Each number is 500 + 50 x the weight over its row's rms, rounded and kept within 0 to 999. Layers, rows and columns count from 0. Numbers have three digits each. The size before them is the row's rms in percent of the matrix's.

# down: layer 2 MLP down (transposed), 512x192, rms 0.0932, rows 91-104, columns 64-127
# gate: layer 2 MLP gate, 512x192, rms 0.102, rows 92-104, columns 64-127
# up: layer 2 MLP up, 512x192, rms 0.1, rows 92-104, columns 64-127
down91 096:566422510519453498499511402458512493494477539485512431535507550543484518497498415545534457458450552484380486414422522455573452559490543447381519492451531450572446542571483562490473527580515497
gate92 092:480502512450470614510472447545502449519476454518452439458476456578581496404435433431543486592487584579536542583568451419512542449483481538478508526539604508578432559591436531509495572519581396
up92 095:621495455579499422433493510515483508455417542462476483589445471504527487525543494627453492526508456464536462529507458457463442498522566476454471518525502460511488576602643443553460505486516406
down92 099:557508472554464517467549507588425455468458528567518466487417551503507544531577456615437545538527471737559496538441549513498494501527524448500442530528513504494539500557596488468401470483538481
gate93 107:452481536528557533449524529507572480417556528512507502472485422532537445443460480556558598500580496493549546529462533423464495518442531536457453401603450546414497458515431461548457542509494556
up93 101:468402435497446511445531468506591442472444531507602606539552555501504447492532545493473520610535472405474453538457594453521432421488547507501497541488571445463487587474534425513509541511414463
down93 107:537520493535450466504473467458610451440460584566496347469488545519439463477574473444492433538445462563549467463410569483464498434515542472548491533466634472524544575585471524518460454429567458
gate94 089:493466526476598448455484503461463491478457413624645537596611541409489516409493470460417537444524396443631520433510503488439434462557561555530515527499532608462544466522429583510448485482426514
up94 093:507508562561435505554560468473557507389480368411443437483508537459526443421566460547401504468479457448530498487579467469476502495576434510407524498517518496447505445469469512456515488461475517
down94 098:602515458501518500497400540495501512512479495538512436557478481574599540495504517451478581540501417518547492448587505470497499565477491549522457544489460550552517407556490477468463492502458444
gate95 107:516491627516446539527550432472484482455453481472517514515517531511441455559524444674487515514523465580461530436470568507504467537440506501463515477536559450496544574541566438506380547547439452
up95 109:504452482460536491533500492520399499451511521485516523478490518595481470492503522515546525567507483496478457595405535444487441531394459551554469590548515523570498372449490557498603573469438504
down95 111:550418455463465504495510522582485445520525473462523474502476519537504417431437529424418559561600482365401521502535485470565560426419429532522461530476446507472493462466481540557587457505528534
gate96 104:463445510521530457408514474467391475584582536587489475543563535419447457437477498509488522568538500605490421549536545455488562426441526410518487480455468413481498512483505486436505471529494518
up96 104:536526527448443486507480556542586436422505492480567503456460423490425544529603487559491539409408431488476536494496486508510456491517485546515581508438550500509538494584550518498581528486469549
down96 098:469411459530412496532564489446460543510504545598539486544546509653504506533499487528501461437482522641449468458554391487531471403460505552453498496522399489558521521509523509538477408537400461
gate97 087:460436502424494426498548494502542513489516556493461467422475560514480459526494475482496499460453527541559470447547613519463379516501491493549585523503454521469537484527448549478505472456524500
up97 095:468528510564500489553512562523565419540516451437526513474513502572557497496503459502448492435493464463454580473484479471483470460509450473469496522589559497624499535532593444503583532542540477
down97 096:523525482504577506509492491527475495487495556543431499477575568574459474515435510485466495426505504594511521482515525545410474466491456499546448481501424535445498466411591472461497517443476474
gate98 112:539454480579564442462512461474500448505543463438580604515497448542448488520535531502493591548415545520569530446457532481507447478399510471521570499447470583512497505473406474571445586597525509
up98 106:486423547486550515481565468559511501537558562537462401473520509549498477562587444464505416510478564508485466504505544430459514458509480640445498557548481402522490372500579535491491459483541529
down98 110:473518509525495478511477490497567460465489570547537404503542477491522495428490438432457434437508508626491479474559502557454582501541569550461502454479481482498551472533548521493551458531478497
gate99 096:577566456501478528410560385531548395514533565474499513499480459454517467505513486514565512469546589559516523555512466464492494388521559507517512471526613606518461511426453485503526505564515525
up99 096:535553487487615461555518463588577524501497443413468501560614494539556581423619518478492422569552550494510455488567491588465513536568504475461401568538563452512441570528466455470557565514451488
down99 091:542474473475502509504489474474422392541453550618503591470409471494493450587468463419505539518534409719499416528459508499496600491482463458519550490558481456458550415422512425573395549460500518
gate100 104:444589461538574505518563616433575454530462401547476545449480514559503480584451495432512486545617562486539534616495536463515575466499464438509487564478492417572529436500465523527472514445541586
up100 101:557399557507431520495498416485447496520475444426520489582590477467514477438515482489495442531476477527412430450514583495546439505572477416520468525439526551568476424561507482435521488572475457
down100 100:567506461456468539560398525569492517591443530560503515504524514533514531522485396437382414491592455537480500494563441515475472528494382459481447440515422520447592517481530619492543482482470520
gate101 095:422470556544529476478506476550430489536490420485490517606512426446486521515557405397472464556444614529607495442461595464484502519461533486594473490502517447439500446518498495540558453554493483
up101 096:377453426575480503537435517566466509523511489537505578523535627452477487495351470457523459423495508506458442546438525436458500548396511498534458513538455380469623470494474501482533597463514394
down101 098:527546566441581516488483427528514553491490522451468448563466504424553607455547585544477525526600525571455475505539448468446553486596436406481436514446498685478491526492355539406518472540490553
gate102 095:469547487506473535405497418524559527619513523508529479488486461463491602468498558475442502441555431400504476506608533464448455509512512511422526491461512538492509516473502548470560430520473494
up102 091:475449528475488436449489568491508478515502489563533458494413529518420625531480445534514476460527460560502543424479474474458478528508501389560494505490528502669476492608411560480453498555472548
down102 086:562513488530478541527539451531491423469489456487513551510549469517520410443562567501558492548417514278552472535550519573508492480548553585443471520475475561410530528422553473494609545474481479
gate103 109:552531455577480537455471530534485473506589550496450509409528478570518428537438520535507496567645538482497489492596521532525427517437432573475495510490475530581566559631468416481493471522476629
up103 106:477443518570523408551559484514477546500436545492404463468478428452426523520557581515406489516426442498503535540499521418505514512556566442441501462506497417488541462571477599510544451472491368
down103 108:491471468433413473528555475470485527509433529468537521591467526498450568484432496470550512480381493758460425558462500540464450446524513435471472509520505468467477392509534493541492532449597538
gate104 110:404521503544533451489425497478539554568521578477494527476550609577539435603524532462482421493471571513424488532544551420516441539510596578511537489454516467494559541467574501490417490546606440
up104 107:440548477487511516443444536541530550624511552446456532557549535469563662496575461433549440542394513489545547525527533548505475471457537550581563437475499468489543476473502458527438453521523481
down104 107:534546407541529544504504569489366471504522524510614492489494473438480434485457520562523471588640479397603488541543504558478472552498493427404498471481531542497397448502523577514627554513454526